Weights of a small GPT-style language model, trained from scratch on English Wikipedia: a variant of Muon for these matrices.
Each number is 500 + 40 x the weight over its row's rms, rounded and kept within 0 to 999. Layers, rows and columns count from 0. Numbers have three digits each. The size before them is the row's rms in percent of the matrix's.

# layer 4 MLP down (transposed), 960x192, rms 0.105, rows 265-337, columns 96-191
095:517640485453490525491565524390469522582559457521503526459479502551487426515487563476524482453449469403482524496512487515503523592485511568511499537533427411492440496531492466554546466543527555537479477458443514550469519498474435502549595528459533526458546428526480485561507576521519538481
103:434508562439500494469498511504488483510458476524411549486487469440475515546505445507552414457511467468549532565498467490507513412470523519482480458581468542533467535466577510471449539461537545450492450498500514543556442426476485529505470529447449442584497478512457464504453493549482490540
103:518535478453452511490504451469509480428574477458475547512479490497511510501471495541453482456435508540446437559431474506569511550476488504499452488505525489521473482477463467515513563472472530534549469478444478496467501462481440496434525468523550463479476493406511522430490437626519518479
103:563502520483444501464467447449531502535521541501451495477384501516426517524518457526520499455445495445494524527509511478526535525490462555472492503518468445541560504485490512618545494526479531472482475432491525439555579583519519501460490570558526488519430509484513492455572537488510525488
103:511520490454436454562518497461493523486519511475477507584453470479472449534453510530521496517482482484460470516522495495538456498500433534572489598516528524490481538498493473575518580523486422452459498475512493505535429497504551469545447554583485533468505570527478482527541500484544475484
103:481497506531483492437457464446558572548502491466462429486481539481452511440479483467575524474467477472514584528536535473561461493510537495449571524498491546488490479448542466476535498552451516491473516433562519495520501518472489515543453516479528432502586555543510505419455468540454472488
099:584468448514546490552542520428478489489494503520503482538534428500472555583490538539529457566500415460474557545477518568460490501483510532480483532489499584506491479499525504497627443438548455526531536490497526423508509540509490500485485479531500481504506493476511483465490510449628429434
101:546568480540481509536521553535513482466543496464512427424493574514489546507463519454510475500561492509422543439519462511533452496480566478490529467469481514511523481476467496515518461563487543533479541488585525519540483542457486531472604461415534510515499539483379455519515483550507466524
089:582563456553561458477521515493540510472539511439503505438608508473451491549575538522496483579455439501521490517479535514543542526536510560520481621530500467492442489485556476501488499519516527493492571490545545470480451517471423458597483552475572504473472450550524461491470471479579458529
103:476466507470496457481445520510510456481542509511511547523497460579477486477415447476474475495499486520493506568471506508571500462526495428454472441501494414526522567569477509538540510510511483476453491539408502506499490478614497527572475463472550527542495571501504587537498458420548534613
107:530494518509512529569487483436488447514557485444509422443483419547490519517553507479555461474564542539445473492460501469511474416499550472504500513482540511581513492497595492482464528505453521439501459477525509556487504442421540601535491526468460524489499480635470539549501471509525488508
102:492485550512620550493525514462468552470499471539463560566511476457558446525523488479507587514535541522540509500499499521516484515560544457514564431501548472543435406524509466509533476463507539556421508454482505493478532468492370497551403447439524451511463521527479533442482497554542522552
095:516415440527506493484551444510537484401433505504460493480525450486490496417492531571524529484458505453428572506449511533540458528536516533490520465494464484581518551424539446453513513475526517522432512513514475511517468531473559426540488481467516486436520465507507595497441539469484496464
091:451569525493448458480489515466471501537557527538559492486528557509562462540526512515464549529512517524522524539541547502478557460488486533494518533461598525467536480508489489560480508475545521518460433474459542475562495457519425493588427396540473558535516467485468431488497501486502481499
100:506485519517533516490437436596555533531508495477468506531554466527531594473512547485466550512497561540454525504448486466525406532508473503483533480439482419556508509484591375483435446536473530471568540559561451509580489520467493503433507484448522516533469494536443535524535497464514538532
089:424473478456508526536497493539495507490502558590501561505453541490550429554464470453541514538570482488514515575497570519449488483539448508503441500508501535533482464523458515441453508512529523526457473484508560471529526470493579487475497514526477515510584526541488442569479496464513537530
104:540455487590547518460488479480490525486523426470513471473478450500506420521477459454538455468488531539504552540445516588429480526502531483526459498538497512515541529474482575500430514483400534470489475545485517498562495464466530516507456602517463460510462449507511469504465494517410508560
099:474458493487524557480518524465499488452595453448493479580523458543519467556548499533533476486466455499490549502513523489487430539509498522498482540525578496479511432507529477448532480509507522527469442435538477473489461519432457479441627532517466519509489548525425536554492533501539540535
107:530472457473493486466487521499462496551467414460534459461470523527472483548533540491513565476480498469495459433462470536581505514599503438518467518467511469512461504480506490536517495470484472472397520582559453520439487531487579476544458540442543496452472462484475473533518514534601492487
095:493557561494555507476500533545470543544482537502420464548487501454602516550451400486501501446497450460495419536553559568448470459497404459490478525518488533541449568521544455538501476520502515430540519460498556429516455504438515462504507470528499522483543544515511507547523520501536470515
106:467500557470438474506520503571497491523517488424454557492526449514580519521442508511413545426547550461487470467496553553472496527462545486467471500554503512508415440524459513556496393494476496538487580470516499408464494454528525461418397500493480529436568534560453544478487515450490523538
101:475502538508454498500464427521505493520526478495528493458537491499486500460536338559525476529460441487467514534487477475482470532528549443583534525489531531467442547483436464505496479568508475519482477525437515489486494543441554402507569537559510482509452505525516471496559485462395549470
098:490539509526435570494485478486489507579505461572501508469525533550531434500488511565468438491533468479446455471446510558487564521484452566455538456509510542494459486510514590495456454449543516441496543489520536521515481564481488520481460507449461572544455484546546508490497509443551515533
104:528494465428519524516486591532482469502521471433508534555455484523524602545526516507417468509559528495581472485591448535562538490501484521496462471503506512485499511501512441491521480489496453535392561497521451432471531437524547464462481456462485492437461518545575527429494505454502496460
092:431501536486534527485493516506521503512489522498502408469465480455550450496486453583479493484626431510504511452515506492565491516508431527480465523451551503562495516494456460491489443509517507478531467542516455413425504520486521521518570496513556481502560611553455489459536460496590441517
090:494528513471478517598476551503478492524494511470498562486487512507423533486445616500441523535511498474512500552455594499531524464504539601454469461487493498498503479481550532518483534586457504535460459511443567499502602502537488489529489529531482468532481499524441511513534461479542470506
101:511507514544483573535498533549519426500494547556544381515575423498495499475571447475521496461487504460498536542484481450460533499599532498451472472493544492496506480456492456458496470494507507458495426463484452516523536494521481464489515469592461476469525560584478447529555551530465508522
097:486502503582504486482545402570520561373532533525509550555526516557450490508440512486486538506456469435440498494536521557504501474539536530461466477480461580446554522550521516507499477514467511528502471454537447462511428458535509552549514517485470493500486420526563471440535500479451485502
102:505530499484528484502429425490475524467531458426453418493518470511541498499536459586522518516586431478492568480536528538456537543470504486601479425540456495464508542494555543481457501513474483519522460574471548511445448553461517477491499498517514539515440423539584398511447477454473480467
103:494513478476494533480439504483516429576427536530568543479521550522548524526462472463538456552529545513487495456522519544576541425516448579501552448564518446475507481530483494453481510511516548522540498501487586501506401481539450540415469527488561516507509528451501523533437472476488547529
108:466486540605475584527444444523556479432508488578518537521484553459432523521425536496473437458498470473515525482511512422449500406524507509426486492504505526398517541510530473524482432426563479505495470512542485474533505474418471505530454489497469522529444435435459576502511485527517533542
105:510564438543486460426502515477528470534487577530522547502552479471568481505469446568449528553506453541509532508522544449536557447522514492435462539475426537497461489549492437483525512463487552411521489525503496480436555536517469504518478502463508475489504455495492382522530529445466478440
106:497530563490520504470507478493474501494546545463487496417534542473474486492487605575506449497556460476490437463454501484483506530538546491532445492430507512495493416468515572526491602488458499542520497508547499508515477437483452447486556479482499416438506498502535539548503496557500544475
098:584501598510532516496518539526445517502592415499557539503478589527462483486430485498536490479573473435509489510480492472457507528482496435531421480575478489551486477510439446512500496532476421487576450515497479480455509537456468585529501549558458450473490553517576478435514543525476506503
103:523470504546513559454541491542603500548475456534519522516467519481419493559509478519520516483394533517477539469433573451563527435479498537555526456516438539599498508518441459497463501577491577502517461519485402501543478463577566513543439528534527517547491490472543492514493561554540533485
105:466496498533427474474463488533524546498483503546564605446529498467525493467434455560438582543524543462451582514520477472504506497447472496466480563451549487509516509521450512504460440524544450525509465525469566496504527473403527465517505509465564490553500508459476544498456517499551535483
091:512513530418568511574492534469518505516473453541512562494414470465479528505538436507408478476524480527468533562482511519523545516441548481506470510487437534546570452502478519453513511489485554565545477593559451494461524524443483523541532544477441566477546557456500483525478548544508474517
093:509504446552499580474451486528543527481547446530484473568476501506492561482455504480513555564538504555449530508461602509547506504499538496533457477490500480498517547459473539424552486573483498517528480479500504532452500523498534510455553456533485496546503545544492479600486466524542538492
106:492559560411475430520481475463473444506535524523528528464473545515539505404455512467526494453521485490531520549516503502475476498500524414471553542466441453461465481522483535570449457490504487503516487429484527492469466474506479530431569517471437506512572437546459458609576553524493490517
105:567539438505531483472479530542411437499503447464495461555507501451456500505516568514540501453515530506537519560503557526505484535535499447516522493481498451535517500507538435560476562506541495524456518486585492497503519512540420483529516568489550509461549462485507519429450487476426478497
106:396465492521545523482504542430519552507448528462473463519488444473477481497443518399524473449546535462478524603490494435494458519525451583519498444471470538427495508464528437500504457466503570492442472535503470459447477558523485522574510526456426463469478499558475552514476466511495570515
101:507472514395601454510491529518467492472428524487513492483496535494547511455466489457547464524536516490479512529523575478547469537421499454505462465503535527514503478555571430464456508513481577470469493527463466538484510528582550439435519465505530525461502520479564542549491414537452491542
090:544470458495596504605583487521466514481481500481578521608512554557412544517560444422497510537535513469514496453476485524533461523454498433447579481469498475541534514587458443464512571512469492461415485521527475561450546460457494530504521577501516514434475544479472513503500500475493547490
105:477545495487492498520566528471473536522497544487484454536556459560466471419432454507532488502502514509533549526411502519479582501456534517491473378532538508442538546479560485487486560487541430498462494454508464485471494507478512494488482533498493447445473406496505460473485464462557451502
102:538452549481403514455473534506485568533448499563473507500474463524475520486502480502471579508449451497538436520526533502513510472441465542525540404463450403512544486487561504530447460563520507485562459501544507473467491466525488560518534539591558450449523528497485470493429483527425544536
102:554494422453521502509486467518472468453489422528535516565495483446499503515438480482528522468386487569565535557513509476507537550546466564531476533517498561501542472555472476445532530444499460565472476511469508553518551497493483476535484434440564476522552549525557509478503438529566564557
092:485536528504464494484514567461485541543479463509435488507450495496508497440517477489448570497547423509453566512521490402442492499442513543419433521545463564494537485452449485508551489488543508490489567517482544468448464508498536512487502533478482519485493634522511522470491507545602421539
096:476505477498544514445462487446478467480464495492472556546541483503523525522433546535517548548455481498477467452417478510531415517477585459504444573479501502521514514547536507546427559491538492504430515503432516452519508466479507542532440472494530499486543573460487451531502546511444404435
106:470526458527560468516539481439555427544527543497511537450582534491506456489524466411437526501477475535513532495593503416518556521494501481483538453528441465481516488528503479506515473548430506447496585535545468567466554424564543506507455523475464524515507475503546517467509572469469492502
099:454609470531500510468450500428477519486488492533478510521511468485544523504524536553435497489557502558429478471461457535487477486485480508500529460448559528534562418575568498531467546483484487489433496486485442555468548511508438539438424491480535492480544485497445526550491487433456547550
095:457501471425559519471509539516539502493466536481496376462478479481502495490563501496534544567582402501560613505578560517460504560476473614424484516418492498465553470480479524511465444490506483490481530465496536521501492521486514572492523495450534515576536632522475527452460492510543443513
100:547523489498490499470464594517506475472438576485534455475503473523551508491553515420456550573446476475432541422418479511495476463511507489461546509440471505481525488461406484514591510583521540441489500528544498578490513463468531504501518509562515520551512530453619503475530517430550547570
107:461476466488485525502443522522454483457445408561553485492467512608485574569517498534516524503460471439494539506541512509493480498438540540481542526462492517547521433452483440446503500441487552486438483596596490513468497502433514560559504527423487495537563506467457547525476498496503470476
097:493507514417497525431469512532548452561480523534464514540473497497547557484532475503534457519523452473543508435524452428449536493458485466467480472518521504422556579494440508497483571507473448474497498491497571549478515468519553543502486452535482549546443502497485530464441418658478487466
095:578530483464455470549553489513471493523490525470460472427496469460493474549455524461499450446479450548411469551418460551427431527480555398491469539495539472492531470541441509569439462472480507492526508489538460482532465529504515509519486560539477492503559454555515518540469525460447567466
107:408521472513556536474516494575505492478473521516516559562554512498495529519481478469493482474503437413432545472507475482526469492438530463444481443519473558524565526505497520529500471508456445500490464554543551526446549457538580397490495421462499530453489463526522442430480512498448455548
105:480539537444528476516451426533421451550495547449522484428452489543503477467511504524538533556529465520469562496507585435466459460498445426468525497480487470475456572486510514515463458474515516534521520526495522456541502509478504453526436498470465520386453480491496455489519450459486492514
115:502456475420516473528447556479510491524528538503495576541534449531469525526491530483519497489456502499481507534429519547520514549528540493475493549488533538525473556493453496483501443481448449470484524507479573406505544446507540512537436430447465475564478517459490464548504564514516496505
102:498471520524476505550497523481495485559511480439461503538530485489494473497471508451533487489443533463564527532547457509455565569520535489468540441505459544506542512527456532496428433489480465521554452561490558408496477465533489503572504493513450535450479531549491483447493496417567556467
100:502473475525510531612470509554452490566475486432539600509505458469477513548528632502537569431540484564554572513420521559493498528533521552543470523544501497542547488526526530485533475479529548508531564486440466512520496496492534531534586506483458586431471533504548487479512548496590493506
105:499506525563447510460484493488549504485477480502451510437364512445469463521577488500534518511421459527432423484543494510509519472556465505483460438466531497487515438518503548483470443488437546462496523498471529497441483527569566570599490471456555511495593566500471502460501530510515515421
091:489447555502474499531459481501498479442544459492523556515504553511471507494499441550494439483444509506499562459492456502520505553516482544508501542459501457528551493500545510470524558564548469528504550533476493560453460478507522525544579469478511539520529414452491517575509503450557556524
106:467495449559507583549510450565477525479499441532367488461483504543573517599585474473520466534467562477533533479445506525489453506512550487477523516530472507462459478507597501513531512551458531453498524495507524438437463556473519462546461494492508533564483490453460467487525460534518494504
101:558514459481535475536527533450459494487484468433453510546537544482442518572491503549508424450555544472514470453559526527559539514543495440464520466524425492547460531491497476516455559454508415543463503506443495605487546488491513504539504479479469445508524482486467497507513501471529524510
099:492434487412545536536510463541505471536464488518549579439466467537526489467534492498480475574459401416540441451462531522537563467520534509526487484456539443579484510495447465451483481463538613450533483555554565503472607522511508520528481563517531476514537526453524510460500500495502512499
101:535461465533523525428512538497466524478440452535515460477520587469494527517491559473535447575520492593534435414487470528500554527477556533659518539545512507511549545444505515469501497488552458492488495490450513528413495452475541555500467505494469467534543489484528478397473551427544492480
103:568513555510493459533537456501499506503557519455577437518567471429510442481560485522447539509502517535520512540508470500551520511487511508520580519556458571556516520540508504592402513535593491523513480498548476564547544539503455497476521497489488534490573447491457574499522409531462469469
084:496461472455490473484556524516488521518533517515510510528533551575510484548467537480514446463536516585484500520489510423457492515452497503543519598485461492474518484472585469521496469448478474460559520520586580510519569535532536560514688534486425535449487503528477456479505466522513489481
102:555560518479464527504553544490485485519489473542435518516548511554564534542475592490515510510484472458470508449456461564557503458558493476567495495484519517550566472474515473506463470469483602532499534483489569454500542522432502470472434484521545480558562504572492473525500546508471478543
100:437470532518507504541423515465456517434509480488472493372563509496509535502527469559478514438461501465475456564458483463534528476410519444515533462476475467478462516466447491518615452497508493541566503433438512527539557465522536524472451517489533428517486574495422499463505501533467495489
104:508526530467446539444417496502544460518478405579571511542473550542532523502505551574552508540507510485479530495547517411489529461478483569528450464452501412476479487510529492452431480451527490569522550477533546511439520518476510499494458554471511468429499449518514499572515557428497484494
108:496428512494561547522469529518501516530507476479458508468515528461463492414486477553602529467491527573569502564472503493472507483525468547455481478507507500464564536495544507467521524497476546461435522572542540498425540519511484489509524556560455500518499508515455487523475488495638466464
101:465493533564479501489455484470510489473482476529475488529446529556507471475540542544509511488484473509484528556498513479523423517535532439452531586522467442489464560450461443507514485486530490553426447451481473486535509461474436435495473539517506560515486538456491478485420550481479534523
# layer 4 MLP up, 960x192, rms 0.099, rows 266-337, columns 96-191
092:470462547430511571629394559574602516481496509463526559531531436466432520529433446505531447512525492479452485518538456534528494477507501552496522493470496592496503499525458522464575547442545440418513500478480525538558489503543473416476481480555546416487514461479498541503507535455500555471
099:484549538466475518508477377567470503465519514439554545481540458410539541547550408464524447497541494503487470469478450547504482532529477499534455488436475528554506418503507560460571475502603529486484484512455500421503496538532494524505469455546515567503496543463547594451496500534500495542
095:520515442561479483550497454536542461492526537471519521450491463484463525562492523491503473506442496518499540594483528503500485462449517523474514522521439545468572502511442532539503552521479512543518491472536432504499445518454455476486501549481483427453458552532502451524476504490462472446
104:521525485544494460536472518481531502480507568504547489523495489506484430443542598560457563505430489436505432549497576484523467522567542523543541522488520434555486492480465471478517523495560491536465489488506563488514539556486430588448490532501475522469521480532479505531540539565578480491
095:498534549470539467484432538451508474601567493473500469555490436489525469493539475509486515503549483436452522587491581522516497550553574534500504497487487596542480511481558523465546608473482472478483505499476529517545493574385513526581482477482486536465469467493536490501452533454417464535
105:518535499540571464507533474485515519494553541465455548480518485451532443480524457491455464471446570469462462397508516427472476512497519511471520449471476490408409469503512522458543536557426452468503413539582503479518530456494475473498458541529498509460515476521512459548550477511429488451
099:572504498518519501446509484476449508494528478465572487478441484478457481526396508509510440509545481573440555525495513504467499467536566496440543501569531521509542433504528517527541520500504458557464432518533462497558481548501551475557520532516535528455555525499428472461498465484502503526
096:484452530449548473475504538519508473515429507489428453513468422607491551474445502484421529510541547459561612545477507536510471470460476452517526495568458513472603516449410498441469433498498454538510489534526519488496514510514520508516491484520491489510582486414463477509513443595535542523
097:490510500558567515502482524470514452486537479494538478518456512476416460525543540485546515507493556526486439485403460517455486554491494530489497504508496531503500476573469512497527471484467479467473500565454536543501483524562543598537533451562518595550499498555534470483576530469508544601
102:465483503470526489552495517503563461534483463470554507470549452477457487541535508442489522520549515495418452498497470536486480524489517533498484488438508477492459511507524515483508545505492465473494466556460451479500464447459592590528458507527462511491540428508495509513545551538434570555
112:472507509526486504473499455449527541535496443538560531565481424378473438477506474483485547517524503490523480459485491497458468612499506601488528568455522556481457510571506403495498518469518531569539546549505527462479482518484549512525440464468516542503489521500533461569517491560508520510
098:503548544487472457566399510480477492489506536472483457531487475556548479487535571548510425485426529461489525531549501507500454506462503466503508541494540469558480538485445515512516546475556395577492446511524591543457557531389509553408453510599468534553436495534530492547547443513471495444
096:509499518560539554464503500499519416509482514426431506536481471493573554504484447485499559515551513460450513464452584496544505534505447520542576494474524535559429562497463473505508532474454492483554562453501422481498466495502480490452568484560570488550588526457500516494513446528567485545
093:465479493444554424446542481534542543467416444518525571460468455518485535558559464470559474471497486493527512466447418505474585458543427591472521520479506512499469429490520552567567560523451534551490475486585530499457515519478508494485496467480506545541551480463509453558493477532499506508
097:494519458478454474545470570524487484470416470529512507588474462515524394480475493418481485537538498579544533476480499546459457536501481534531540539473501594499420530469507495446458505486543492513468530495418502508486428483532493481415451549517512593520554535429458471475504469457441496503
104:498488463519447426541515431436470534580532530592528527509498495528504448530491508534503476477494519451421482592581561481446479537493533549548485464480522470542571512543521510528494449493505516495510480525550523483587453473483503540492484476456541432540495474510426536472481461489391500492
090:569554514460490487514530462454469449522575439405539512538500509431519482545435495556543497491524411488530531511558480546472490499581554547538506483468494517549431471563529445444498530495507477488560449454476496528500499475446432510518533533471546513443500525561514422518505503488469534509
131:480495503386531530510488490463445494529439539434517472526514414504518470564414521544554560500484537547477497490485452569538473433560510463497437508525484474469509515483453580495487441418525479497500478531522456556478461516517518459583412544514474465440508501392506481556541517528511459481
099:605540479480524455482528458411493484518514548461549558469496551490499464466496515505465527518582564520496472487489512513410429492481543461486494513487422503520424512438436488490554545465512443476458538438507496516528505483495534450502490515475549519483535576530524556472537528477490515539
101:501492503548563510448440448475558526559521469493549502515503471478522449506425598513442443452527454471576508537501480485510441445505502479487466466494570500429471467561571473485495520507432465439503536430528518460489490546483452558510429463567510509533429469513511470562511473472423485551
102:466514466462442488528485499391485602481510509446585534499467474469489522477516489523420522519520464505451523481528540486500502445530522444502509542544477455499493533517414521416462453519504472517510522490547479422478484512445459512478497439549486526559512507486519518570543457553536503543
095:480501558503474528517520522484444533523453556559529535483529539514506454507480468534535477503470539477453459535592462495558580438567501538502528510525498507494437459530411551467495470469512510523521523570511578483523478510506526470473469481541509565548522533446521571505512469480488507571
093:486468482579514546406405486551591538565481536446526558461436508505484494514523486463480490521441538440561519486510486513524534494518524483511513478490584545518450463543502522474579471489460501529470515475516555453508523535468524510463485452473473437489435491474494428483474507458510512437
097:398533455434513459509540475552492469532511487475438495526540394430463529505532541482427517540510451450500572459545524550440537508444502539498519506515542491499535524513532463487531492441424495524563537484501525474498467514477521482464501496561548602526505474499507473457583573504477431542
094:554555488446467541536456492539477507532465468451460564565389535470526467484447530485457491552508489561591495469473515493490518548486539580439470532472556505511494539517476492514449570446547553497473524507426518531507495453534477531467537539521485511537539500460480484510522495531436454563
102:521541427521559466481484470480488486439519547467499554550524505543519523502472459471524529485494411509528544433512497397489517507484543465480485525483484518524545463463482503492524539607548469463501479460554505508488570513457450520441503535508477432510406503466508506524501510530522488590
092:539484484484478553479491438486480512568477478474470501506499515541511550545515485462527465495463507409462513489537561507552488461433474482443550526471435502547528545521497430455532547512528529422524488462501615496576467453475486544448445415479522553548458421477459533505501504461483494524
095:501520482472464419477485492456565480534500525540501517473449477498511460516548498450515483539520525547498500481465539504489427484503446471500575444447457545473584550488479496506502626557528515528457445544519558514510444530483477498517504507537528550488492496542539487477545520540525525530
110:511514458508544471445527497522512522535509556471525445522513433531406494541501503539515491518542544484504469509521454514500441510443512468497510529542454536447562430526453446489624458496530534512438476490450417563498421506501499582447478542521488561473430500535517500510541526574493471539
095:486577555522542610527448546502472541535520501506555486534498492455491436573405475494488491495474566496439499505487514423495506478526578560470505537546417548476542485504439534398545508473537469496484476489488487502508467502516507496515484530509461486547522433566503579498585471491473504518
102:499490435566561490482486514527519541485576417427544526490498489531592478484488518502469548545498461479561552528539431524544523505556535514518546594515457561510449462484462433506583510428492520471434502440502548484574523502468447529485497496494568564500494442467398564430448527512504533569
106:503507514440555521452425528500502481561527485456569481504551505528492478541478515532538440560501472552533484473462548527524443537469484507482549474465495487529444504485491487461499419511547470487532426507512462417511492492452464482428530461469457527489483485482517533485453512515509516491
104:487493534576530508542493538477556551462464527483517498455572561513410495537417494460509491461487532463568478492540548487499454456502503514520437437456488413491498562449505451476530479529487541514540460459438581516501437505410532485450501442545526485439485489543518536534488528484444476511
099:510426366503525546554499494547606472541620455531589527508495493468448535489468452545496504507477546527456504557485547499534463484475472566480471467515484538435484530474470561529502533479467466528445391487494470561471532484548443546532421521556554544507486516525429485432479503541474477479
106:518542530566517526493489508482454554528469498515535541520563478489493460517503461468527579473451488540486466476561530504525534454489508566473501545432470510539499506415510459508523427517500504517519435498475522595496510549484501428436484578563469459551503500453483457471445486509495557496
094:469543523544494522481427470506425449526541542484444426541520505513522500508492440575459505533493520504493463406534410452511525524579495545455529450484536494463503506479499454498565505532479451454438527482521482563471519473516487525501429492443585426466503503546489433526517442494468527507
098:519490508543438449472490534552431511535418508495501478593484512450546468606538531488556461574521537493530508498558526470565520466403502469476445505479485492492544475456418426534464439502589519498531488468529492561583530558493464508481453510524475505502529520575530448529585562508514501443
099:405525511535500569469509520520449505475441474459448470524475507567483503590501502480472502532442534517512475492430498508547531513407416605487501553546521528513523512523547494443590600552497514514461505552573490485513533479520452478574435538567480505515476537421516486459468503451530499479
101:569499541516509525455493470551541458458512534465489568535514517407509495526486497530506397464517494462501471475532518527494568484518503537431588486474501521561530459574482506583537496445447518480484453442527525479454502501535456497479506494537546538501489416538597460592510477523521505480
096:432548478525522474499526537473471496547509438418504519474529513473465547475437466488583421498468532502559475555487479534538530480484457540476575491469467504501470491514526493453495552548526561508420486552530576535541497490457503531503500452505470461518466501504406470526537427523593484464
090:514500474374545462530543474549558533551576545521504511476522481445447507537482505520520517552540523505514532474437540481510524479462491547505446464506528494469517542529535540488541471558510520520455505467494470479531526533477468606540462463478555545566472485502555478518474482457449483476
094:510526564483550474522477538523511480490575457525559486527536510465499513468493534475522480422476520552490544500505556512509419488566458478483440467543472464524454509534410415510533537421468486523540443593549516447555524577504508478445493440502446542525564479521476461460516569520474520471
108:577509524532474504506471530569452567475538522460464494466494577529482492549483528497512475498552485498437438460554516476496490520494533454488520547548512562485492502517501502500522527505442535470460480510430428547520410506425463418525494493459540457542574435511498490539541491552490425533
101:528452552446484455488536512461541495477582433550508522463482540485501489493551466457451407550481463497520538556566572563497455414511532503616542500504489489553470490480479511523523547508516494512500473513454477432502487490485499508486431533514555540465568522429463484548505570547504454506
103:493484519555452520494486479466501501544517549472451516514532534419427565540517530470477440571459446485479444456553521491568498588525487527525492513461467546501535561506504440452503517517577495560407505448459457529486469464453483516542525447502594483501524533560526554534566475425477512515
116:549522503503424468545444485438534493561488484495502509455527541443472532403491555423463566429545561502523443558525463509462493560470485500436514508486509495463523513533416514524436450537487451495477458414577478512492549512500428501482482441567443462505506430498526446522469511501453496494
099:494484476474493444464517454406498488559485538487417499530474517524478499549468453520527454500478591509425452531501449575485507465466525558541504509505382487513496467505525542478589409454509504464473444490470479533516503515472527505513428505485502500603523496397493471479520512542512543490
096:431515498465503495550548494487490497571492537452573469510577478484508480510495472516455586550540491554576534487510470517478507479540514502447554458500465531494462539519467490426503501551510542528468550430542522557543527528562585542563522489505547522524576504418465490561514460458505494532
104:478567532507533497503555465513485580605455529514502474518400510551429543521479499535478546431493529483449435558498470532547514534498552549575530518470487550497562461618568513500519482479508453566507497443510453500512511519493385544507519455507501548501492427484529539481420493570502532583
110:545484560501435547527516445484541494483484501436457542539466498444479469536524456461426480472500476569474504475468467423478512492521515451530500505534433514568622461460541490452523485488547473515531529480484474523493583440512496468481476461448586538437534559448490511476537473487505456471
097:460533393483480494498517530486497492512514516487538485544475475458531569448508533511472510546478505480507518536515480560496522475480498545418499458532519529455499457514435553465522449526495420472502503464508541421492527464523500517451515495526508519463414459464420482538564519463487477498
101:522453494514497482466454513543475475488468525545566513525504521524589495521493511408530526527512464546541622533574540485544542461472518528446506541464523475497502391490512473410529520475535537473481485514561451533470563550453447484470512538456516499459475509461511440510481447467505535517
098:445494504492520457475423463513472519479494462519504487571557540487512462494548526546438539532464494513455463439494522504419527490523521529489454521487514540439488485456487460507517496529567449495453510502570507524509500486398497497429541525472515510470499567512463558482443447511519542469
096:515478488533466449482423460506552505526542525440473542449475449522544489521478477477531473502437481442424526483534437493559493465456502570528494556473489474486459524491484536472517431491494507543511467545496487553485508460409519485458482539527493518533555453444512523555476441518524521557
098:469573445510482575529500502531556497511501514504523514499503531490472535572509517461445448499427412490438564514512446522501526546527531460453494471486474516548480508528491532470450504481518524463487533449500473458571600524500502484490522463457558503545431482480538405507588516544466477482
096:494432580492551449505508481481582475488449512502483543483551414486506428536456483498544519534521551499436536530496545456510475446520503456524518430564487462575496485499483568509530496543507486449517452542519492491569533537503426454585490554485540526469505464503498432456508537519451471537
103:451472537503509436495477512465540585507502518513521483523507427545492526525502496457535486569529559496536501534512584490594509526565554474429529556544499524510529491498511524536581483493482523453471466452536517507498461462496470504548419459441539492525468401522444542528398511502531517560
099:480487473490500487435445516515364502477481515483533592469548461443500487425467481501488440502476585482486502477499470454502418511491536567556502506481543477525514525491434551567503535478477478488455458481438552482573486559453437480551503495499478446490420507528513501499499581493432413517
093:423524503575443491453477484423561432450501455465527534477569548409515490540567481494522487479526519503459549552588444542517475487503508547458552544479473551464466449506510477515568433518473472482471548486502453480556480532517486546524459509491518501496552475556527503514424572548576562553
098:454471514495514488500572514524544493549474500508425473495414550435470458553487590530482577516455481498518537453535543461555378521519487541513590507504514512502538466527468490457517508526485544498441476469489483510508512514530502573575451491490569532501532469508506522549575445543496526552
102:497515470494451568609495481507403483540486559515573481453499517491544523542551531504487400424535558492496424429461491447471488527526484447533558485471517513481485570466510506517528485407511432488569460535509509557499520536480477483536496427479480549515497523527506476493549464484460524519
107:497541530493524501507436477540485552563496508486471508502542553481502537556487540495500546494451570463500499388508485443513495414545497535501524490490484514521480514478518484490509461542523514455542471454482435531447482506417517525513465498462506529425490482448551538520501574551573497508
103:429481560530498500457493485490527417500523456599507502569451492537537561468532494533454569481487508492522560549471544488457500470456471515506569486514515471465497461495541496523469444436455500478464426508516526465494520505468482565522445483495489560501566495484536483514541462465479453511
108:559463497463529513513490439498522509520572449561483548550525501497502460470562485497470514607499512520499544529565444543506500506554524535502486525409491405504508549510439568497592488461513483540482426609567545531497477494548550425480505550490483495445486469486480425528477489552505492502
096:429496475522507497516467456525518544482529502582518549527586539475470441431464474493504416493473533497552529476529535609473501478443556531609532518479533453531487526413425497375586490472463474494576543490540572466478461492453429476498481534438496553506459475480515493446518515481500460520
100:457509502562530458606526457494552509497539536474530469512488491468524451529568523516514507563522541618498443452453465502507516458460478536500484502540464455453449545508492465466456521472480542461449536471491503552469510519436479502556489417473467565491492448427505515506542467509428505460
092:462487417481489539454528482569520463493575535470455516522477437548431520547443493538463544485488483469434472590476526487585518489474470439476497516441462467472501470459529584487534454424506448458470522396471485515462509502457497468466516465452436510568519534479567529531539510519576525530
104:538597489548524493545502565472505524553528514507512529539523495547569500490495525453532524544450519521502541485582557490430532551587590557453548498511488520517504492565498467513519437505487514511532407530495493464461448534484474505578452516518512539545539493461470537570451526495454481569
103:492553545476456507480500437520506527474484500478562539512528516418442474584489571510505525449437544522464485528496439466551589453457469553487559535454516500538488503448428479585494496505471523561501528484464473529497550483510509497536463448495509531503540534545443523516562529524485470464
096:524495485490506520450506493514552485542502482510541506505501479522524484514386539490519490531473384445511512495490592449523555497453545543497519471521492533462580458497480605560516527481522499463499418425492495472486501571551522487509545503503431471529545457446462482580526517474521530513
102:570511430540515562538525445455521473458523507534541547468513507455456506546513528520461525477469564461536494603504530551503426527435525512511538486532544508477457531486500497390554477454523538490511552591542567476434517521598478550423466577604437489489495482540448445551519505512461513458
101:536565462485505496468458472565492540496580471475438471519503552549525494523493472515490488559493421488524484548407456496550487528514529524383479525571523455509486573491514431409526504471482432462468593530504479459471510559447450499449531497524476595438443448422502462483474479451465550476